python train.py --n_layer=11 --d_model=128 --n_head=4 --n_kv_head=4 --head_dim=32 --d_mlp=256 --vocab_size=1024 --activation="swiglu" --norm="rmsnorm" --norm_place="pre" --norm_eps=1e-05 --positions="rope" --rope_base=10000.0 --rope_fraction=1.0 --qk_norm=false --attn_scale=0.177 --bias="none" --tie_embeddings=false --parallel_block=false --init="normal" --init_std_qkv=0.0381 --init_std_o=0.0381 --init_std_up=0.0381 --init_std_down=0.0 --optimizer="soap_variant" --lr=0.00262 --lr_mult_up=0.705 --beta1=0.95 --beta2=0.95 --lr_head=0.00735 --grad_clip=0.5 --warmup_steps=200 --schedule="wsd" --decay_fraction=0.666 --decay_shape="pow" --final_lr_fraction=0.0 --batch_tokens=16384 --seq_len=512 --doc_mask=true --train_tokens=86320000 --steps=5269 --dataset="wikipedia_en"
Each number is 128 + 24 x the weight over its row's rms, rounded and kept within 0 to 255. Layers, rows and columns count from 0. The size above them is the row's rms in percent of the matrix's.

# layer 7 MLP down (transposed), 256x128, rms 0.108, rows 78-86, columns 0-127
size [ 98  95  96 100 102 100  89 101 102]
[[140  84 166 111 151 129 121 161 138  87 142 141 183 157 134  97 120 132 135 123 123 106 112 152 129 100 177 118 116 106 176 103 147 136  99  92 135 159 157 143 151 108 164 115 119 137 111 149 120 123  86 117 142 152 118 160 101 155 133 121  64 148 119 119 124 117 108 103 100 155 110 104 119 107 135 173 123 109 143 133 109 126 124  98 119  88 127 132  79 127 133 101 158 117 140  98 133 159  98  65 133 118 104 130  74 101 136 142  95 117 120 114 124 143 145 150 166  95 103 127 115 126 152 163 117 159 142 149]
 [114 114  95 118 129 145 133  91 122 121 141 124 140 110 129 153  86 149 139 147 135 137 103 121 123 117 132 110 106 132 165 153 186  97 100 140 141  85 121 153 121 130  94 159 135 128  57 139 135 159 132 109  91  88  93 118 116 154 130 117 112 123 133 134  95 150 136  98 113 138 106 111  97 139 146 152 157  96 122 113 131 108 171 130 148 107 113 133 147 107 118 161 102 173 144 155 151 109 168 156 101 116  98 109 142 114 135 121  73 148 198 153 115 140 134 144 126 119 127 105 135  97 112  84 192 116 141 129]
 [115  97 149 167 128 119 151 116 111 104 123 137 117 142 131  73 138 146 159 144 132 135  88 102 103  67 139 103 135 119 143 109  55 131 135 124 107 163 137 110 126 105 142 130 139 133  91 104 126 114 125 161 129 127 120 147 120 159 107 147 158 144 106  94 113 124  96 134 110 122 141 116 121 138 124 115 127 100 109 162  68 174 107 123 150 105 157 120 145 100 130  97  78 115 108 108 129 102 102 157 134 103 116 132 142 106 115 134 127 102 117  74  89 155 158 137 160 164 127 144 131 174 100 133  72 149 100 117]
 [170 136 114 122 112 153 126 143 121 119 140 167  84 132 141  80 161 103 114 157 111 134 106  74 172 140 116 106 133 106 115 160 121 146 153 113 127 155 136 165 136 124 120  96 125 119 151 144 131 123 114 149 131 159 114 131  95 132 117 101 125  74 173 140  71 141 162 130 105 173 105 135 167 118 140 181  93  90 151 160 113 106 164 150 122 134 123 127 171 150 148 134 146 128 118  88 112 140 150 110 133 132 114  99 112 118 133 139 113 118 123 120 103 187 114 120 114 101 107 126  90 106 115  70 155 127 126 123]
 [114 115  91 140 119 155 126 135 167 141 146 150 152 158 113 129 112 108 140 141 175 114  84 131 153 102 125 103 167  69  88 141 122 155 133 117 107 142 113 143 134 141 141 110 127 147 142 104  82 135 117 139 128  94 135 100 161 133 159 126 116 190 114 164 146 164 133 100 121 117 165 118 153 135 161 165 125 126 106 103 164 124 119 112 132  90 101 148 114 160 148 132  94 164 129 155 125 138 130 122 110 144 117 145 163 105 116 118 195 101 100 151 111 144 131 100 121 101 150 156  80 140 133 149 150  89 156 158]
 [132 127 131 141 127 153 127 112 117 145  72 150 140 146 177 136  80 103 110 136 119 112 143 122 141 103 107 123 121 129 130 126 119 198 123 111 160  78 141 121 130 143 106 159 144 133 120 144 145 131 141 144  76 134 123 114 117 122 129 104 136 168 100  99 174 126 137  86  98 117 142 113 135 131  99 124 145  82 156 154 113 169 131 131 124 133 125  68 154 154 116 141 100 146 134 152 151 130 110 137 133  86 112 136 132  84 141 142 107  78 117 142 128 132  80 167 127 126 182 193 137 105 147 149 136 132  94 131]
 [130 101 138 153 113 131 109 104 156 121 150 125 122 118 117 123  86 135 142 127 139 150 153 120  78 121 141 135 123 119 141 156   0 145  74 151 123 104 180 136 136 143 137  94 104 132 114 143 100 114 148 169 150 117 122 126 104  87 142 130  80 116 144 128 107  95 133 116  99 131 167 124 118 140 148 129 142 127 157 121 183 123 143 123 138 145 152 155 131  99 121 124 153 111 143 111 104 166 123 121 117 118 130 113 113  96 152 125 142 127 110 125  79 104 124 128 143 135 144  97 121 144 128 147 110 141 138 113]
 [131 109 158 121 125 174 110 106 153 139  94 140 138 120  83 116 122 142 135 124 182  97 101 119  87 104 146 136 120 125 118 128 148 147  96 148 141 129 138 102 142 138  93 145 144 153 142 152 116 139 101 109 125 167 117 110 116 173 137 145 129  99 157 102 129 110 140 120 166 121 152 114 127  88 149 159 153 158 132 101 125 121 151  80 123  80 100 122  99  82 119 106 155 132 118 130  89 145 132 139 118 149 125 131 129 141 110 104 113 144 198 109 100 131 134 105 138  75 167  66 149 121 167 101 113 112  96 156]
 [137 131 153  82 161 129 135 146 125  98 154 133 116 104 135 123 112 119 125 104 144 176 141 122 112 139 165 137 159 122 126 139 132 108 118 103 140  55 141 145 158 133 105 127 105 173 155 114 141 163 118  92  87 136  89  66  89 113 170 110  85 186 109 125 132 167 117 140 155  89 108  95 123 114 110  99 128 127 122 117 111 131  99 113 134 119 117  80 145 117 121  98 190  98  99 119 100 124 153 143 119 113 134  92 130 120 141 124 129  91 122 132 109 140 129 124 137  91 117 149 138 128 162 100 121 154 128  98]]
# layer 7 MLP gate, 256x128, rms 0.0823, rows 79-86, columns 0-127
size [100 102  94  92 100  96 100  99]
[[103 147 105 134 124 121 118 109 133 160 139 122 167 160 177 146 138  97 163 139 162 127  87 125 101 132  84 106 149 135 118 131 130 117  82 128 111  75 138 150 168 142 129 123 144 133 111 113 129 178 123 115 149 177 146 102 125  91 139 121 116 144 127 174 133 144 158 103 153 122 117 163 152 132 145 148 128 160 181 137 143 137 124 128 112 132 130 111 132 111  89 163 129  98  90 129 138 156 149 154 115  88 132 171 128 115 117 125 128  98 124  73 125  98 122 171  68 137 163 118 149 164 140 123 151 152 141  97]
 [145 122 105 120 119 131 142 122 135 168 129 115 167 181 117 141 170 171 113 113 160  74  72 163 120 150 149 143 122 130 128 135 147 114 118 163 131 126 166 141 113 130 124  84 148 151 162 113 109 159 108  90  72 113 108 120 166 119 137 118 128 146 123 136 101 133  82 140 129 124 184 106 118 142 142 107 108  85 108 137 129 154  83 134 122 133 121 122 135 119 136 139 127 152  80  80 108 112  95 130 198 121 141 141 104 164 136 117 132 147 134 158 109 140 122 113 105 144 142 120 131 124 133 108 139 118 172 168]
 [113 110 146 127 119 108 172 107 110 133 116 131 121 158 106 102  82 117 121 117 120  96 131  82  90 104 156 151 111 125 166 181  83 102 123 204 173  92 134 133 149  96 120 111 145 183 143 118 124 100 121 115  94 112 116 125 134 129 132 155 127 131 186 154 108 127 164 148 140 134 132 141 125 159 152 112 110  91 152 114 142 156 132 128 113 150 104 136 133 131 156 108 111 127 106 107  96 138 164 105 102 121 104 178  88 135 143 103 144 142 153 130 112 148 136 103  96  79 120 113 110 151 107 136 157 116 127 142]
 [116 126 108 120 120  83 161 135 144  90 172 143 137 124  96 132  99 114 113 106 123 133  88 143 170 117 165 151 127 114 145 114 130 148 127 158 182 138 154 125 114 139 152  85 125 133 148 155 136 122 107 172  74 141 125 156 107 143 130 117  70 139 161 123 108  94 100 125 127  95 178 138 120  64 148 153 117 141 166 103  98 149 135  95 130 113 149 131 123 109  98 134  84 113 130 112 137  90 101 168 135  89 122 118 108 114 117 114 127 148  81 160 110 158 133 110 135 137  89 125 153 122 114 143 147 152 115 138]
 [ 88 159 102 100 159 136 156 107 155 136 137 111 144 114 160  80 137 165 114  95 126 114  96 123 123 125 153 130 141 118 142 161 113 105 178 100 117 112  98 121 146 156 125 113 115 122 143 140 101  99 160 165 167  78 115 148 160 118 124  93 146 121 176 138 118 122 150 158 101 151 128  73 141 110 130 146 109 150  91 136 105 133 131 128 108 109 151 139 154 107 130 162 135 106 133 146  85 133 145  78 117 116 140 133  83 166 163 110 104 103  96 160 171 104 110 120 116 130 155 149 130 132 170  87 112 130 139 134]
 [149  95 105 134 141 166 174 164 151 155 102 125 129 143 113  97 155 159 130 143 132 137 103 125 130  97 120 110 174 147 137 102  75  83 112 128 149 160 171  88 134  94 124 149 126 139 136 145 130 101  95 128 121 159 108 117 144 117 113 156 107 148 135 117 183 164 147 101 120 102 149 129 125 132 151 172 145 134 149 155  82  85 102 106 126 112 137 156 150 119 127 162 125 141 118  90 115 110 126 107 160 163 131 142 149 147 120 128 116 130 129 120 198 130 159 112 114 112 118 140 158 147 180 148 149 138  97  97]
 [158 134 131 114 157 142 153 149 128 130 192 130 139 130 107 120 138 148 107 156 149 141 147 135 115 102 159 123 137  90 123 145 163  88 117 117 141 153 121 113 122 106 112 141 140 153 132 136 128 102 129 119 109 149  89 149 150 102 122 111 121 143  82 151 137 139 139 130 115 118 163 141 101 158 100 208 150 134 122  91  85  89 133 108 115 135 106 157 167 111 133 150 121 105 114 111 122 161 130 113 116 138 121 145  91 135 104 145 144  74 136 180 131 119  85  71  75 140 122 131 113 100 101 170 136 124 138 174]
 [134 104 127 101 142 101 126 146 118 140 167 125 119 150 110 126 137  84  86 137 116 151 108 134 100 164 109 141 139  75 158 172 164 131 110 121 171 127 143 147 137 131 124 128 101 138 170 106 114 151 130 134 120 148 113 112 110 110 135 134 134 110 108 162 128 138 137 101 118 144 162 148 141 137 137 132 150 164 162 122 136  98 154  80 116 138 170 125 113  87 132 126 154 107 131 154 174 174 151 124  71 123 111 138 102 128  73 142 143 136 151 122 153 138 113 125 185 166 123 131 138 126  98 169 181 145 128 183]]
# layer 7 MLP up, 256x128, rms 0.0802, rows 79-86, columns 0-127
size [101  98  99 101 104  89  96 100]
[[130 131 169 103 100 167 135 159  95 115 119 152 107 147 128 121 133 101 133 118 116 140 131 113 150 140 116 131 122 147 114 140 144 112 162 132 136 139  96 106 166 150 114 126  66 130 133 131 145 106 183 109 144 179 138  77 126  91 125 117 130  77 110 150 135 124 110 130 132 109 110 113 102 113  63 131 173 125 135 131 167 144 135  75 104 125 130 112 187 130 129 120 147  97 105 146 170 106 107 118 143 121 118 150 151 126 130 142 121 137 141 140 154 127 150 114  72 108 159 143  97 145 159 176 102 172 103 132]
 [152 112 110  98 191 131 138 133 142 133  93 135  94 184 158 128  92 100 105 137  82 145 103 103 108 105 151 134 128  88 126 101 117 142  93  95 151 100  61 147 145 173 120 175  92 110 131 112 134 147 128 110 127 107 119 144 154 116 111 100 133 139 108 147 113 123 100 155 129 118 168 128 100 110 151 118 131 115 137 101 112 119 102 134  75 114 136 143 155  96  80 103 157 118 115 159 118 158 153 149 111 147 146 143 165 128 130 152 124 149 120 141 182 143 114 122 159 110 126 148 158  96 151 138 110 135 138 120]
 [112 114 151 131 153 142 144 138 123  98 153 101 165 129 127 130 107 124 119 138 131 128  96 186 107 138  98 158 106 144 107 158 128  90 105 111 132 110 181 161 151 124 149 147 145 147 146 122 100 158 122  98 120  96 107 111 117  90 120 182 175 133 114 118 157 107  87 158 157 100 142 165 136 209 153 107 158 109 102  99 161 159 113 113 105 118 137 141  65 152 139 112 126 108 146 150 104 153 138 125  93 125 157 151 125 152 122 147 132 138 100 112  98 120  95 129 153 131 112 110 131 156 130 144 106 127 136 121]
 [144 122 137 109 105 102 113 112 127 116 134 146 144  80 109 146 133 116 158 125 102 110 107 125 104 116 155 169 120  96 124 129 122 122 123 135 154 132 151 126 150 106 114 136 155  92  92 165 136 106 170 146  82 132 174 196 165 126 114 136 127 147 128 102 124 109 102 137  95  74 132 128 133 135 136  93  91 155 108 130 135  96 172 108 146 142 151 157 104 154  61 123 120  70 133 123 169 157 122 115 164 134 136 134 141 144 105 157 116 116 137  77 118 148 116 112 160 137 105 171 152 144 139 113 108 120 119 100]
 [ 77  95 171 147 107 111  93 123 128 151 104 106 128  99 130 116 165 166 131 164 137 159 159  93 138 161 172 159 143 112 157 172 152 103  83 148 130 128 100 153 136 156 152 122 121 131 117 149 106 133 130 162 147 131 137 141 123 145 121 144 119  92 138 122 102 175 131 100 108 151 144 104 142 132 131 111 136 150 134 155 157 160 144 169 140  82 125 147 144  74 153 158  99 130 119 129 116 123 161  85 155 111 135 145  92  97 143 126  98 118 177 155 145 128 117  92 149 120 140 127 124 135 119 165  85 103 115 118]
 [124 125 124 109 117  75 125 111  84 198 118 100 130 169 113 153 136 134  91  94 119 129 114 172 103 145 124 106 118 144 114 117  97 107 131 124 106  77  62 102 107 106 143 124 152 120 103 119 133 135  86 130 133  89 123 138 130 191 112 136 146  93 135 147 127 103 107 159 156 136 115 150 121 152 106 142 110 133 116 133 128 144 101 148 146 115  59 103 109 114 141 128 133 144 115 129 149 137  94  96 108 125 123 102 142 197 105 122 101 186 125 128 126 128 118 120 101 108  98 131 144 140 131 124 127 150 140 156]
 [145 144 125 128 144 114 129  87 126 102 100 137 188 119 177 147 150 116  75 117 146 117 113 184 113  95 117 110 118 156 135 113 144 154 112 122 159 154 109 138 134 104  79 125 117 101 129 127 105 123 122  86  87 115 126 107 131 130 148 124 104 117 164 129 138 131 120 156 170 106 115 132 132 125 119 114  96 174 133 123 123 169 139 135 127 123 183 158 142 174 132 125 139 123  67 123  92 116 120 148 119  82 137  82 137 170 115 157 156 129 107 161 157 110 103 121 115  97 120 159 149 137 173 120  92 130 117 118]
 [151 117 138 133 149 119 131 130 111 129 124 124 119  93 118 140 128 121 128 118 119 210 123 125 108 115 205 148 126 106 104 110 132 107 153 124 142 178 126 148 142 129 130 120  95  98 123 137  77 150 165 145 164 136 123 124 120 105 118 139 138 116 140 125 153 132 129 136 108 114 113 118 135 121 120  82  80  90 147 153 110 102 105 166 153 131  63 152 104 132 159 124 163 151 125 136 118 133 123  77  90 121 134 157  97 160  64 148 157 115 127 125 156 150 155 118 108 145 133 126 107 107 142 144 153  85 167 133]]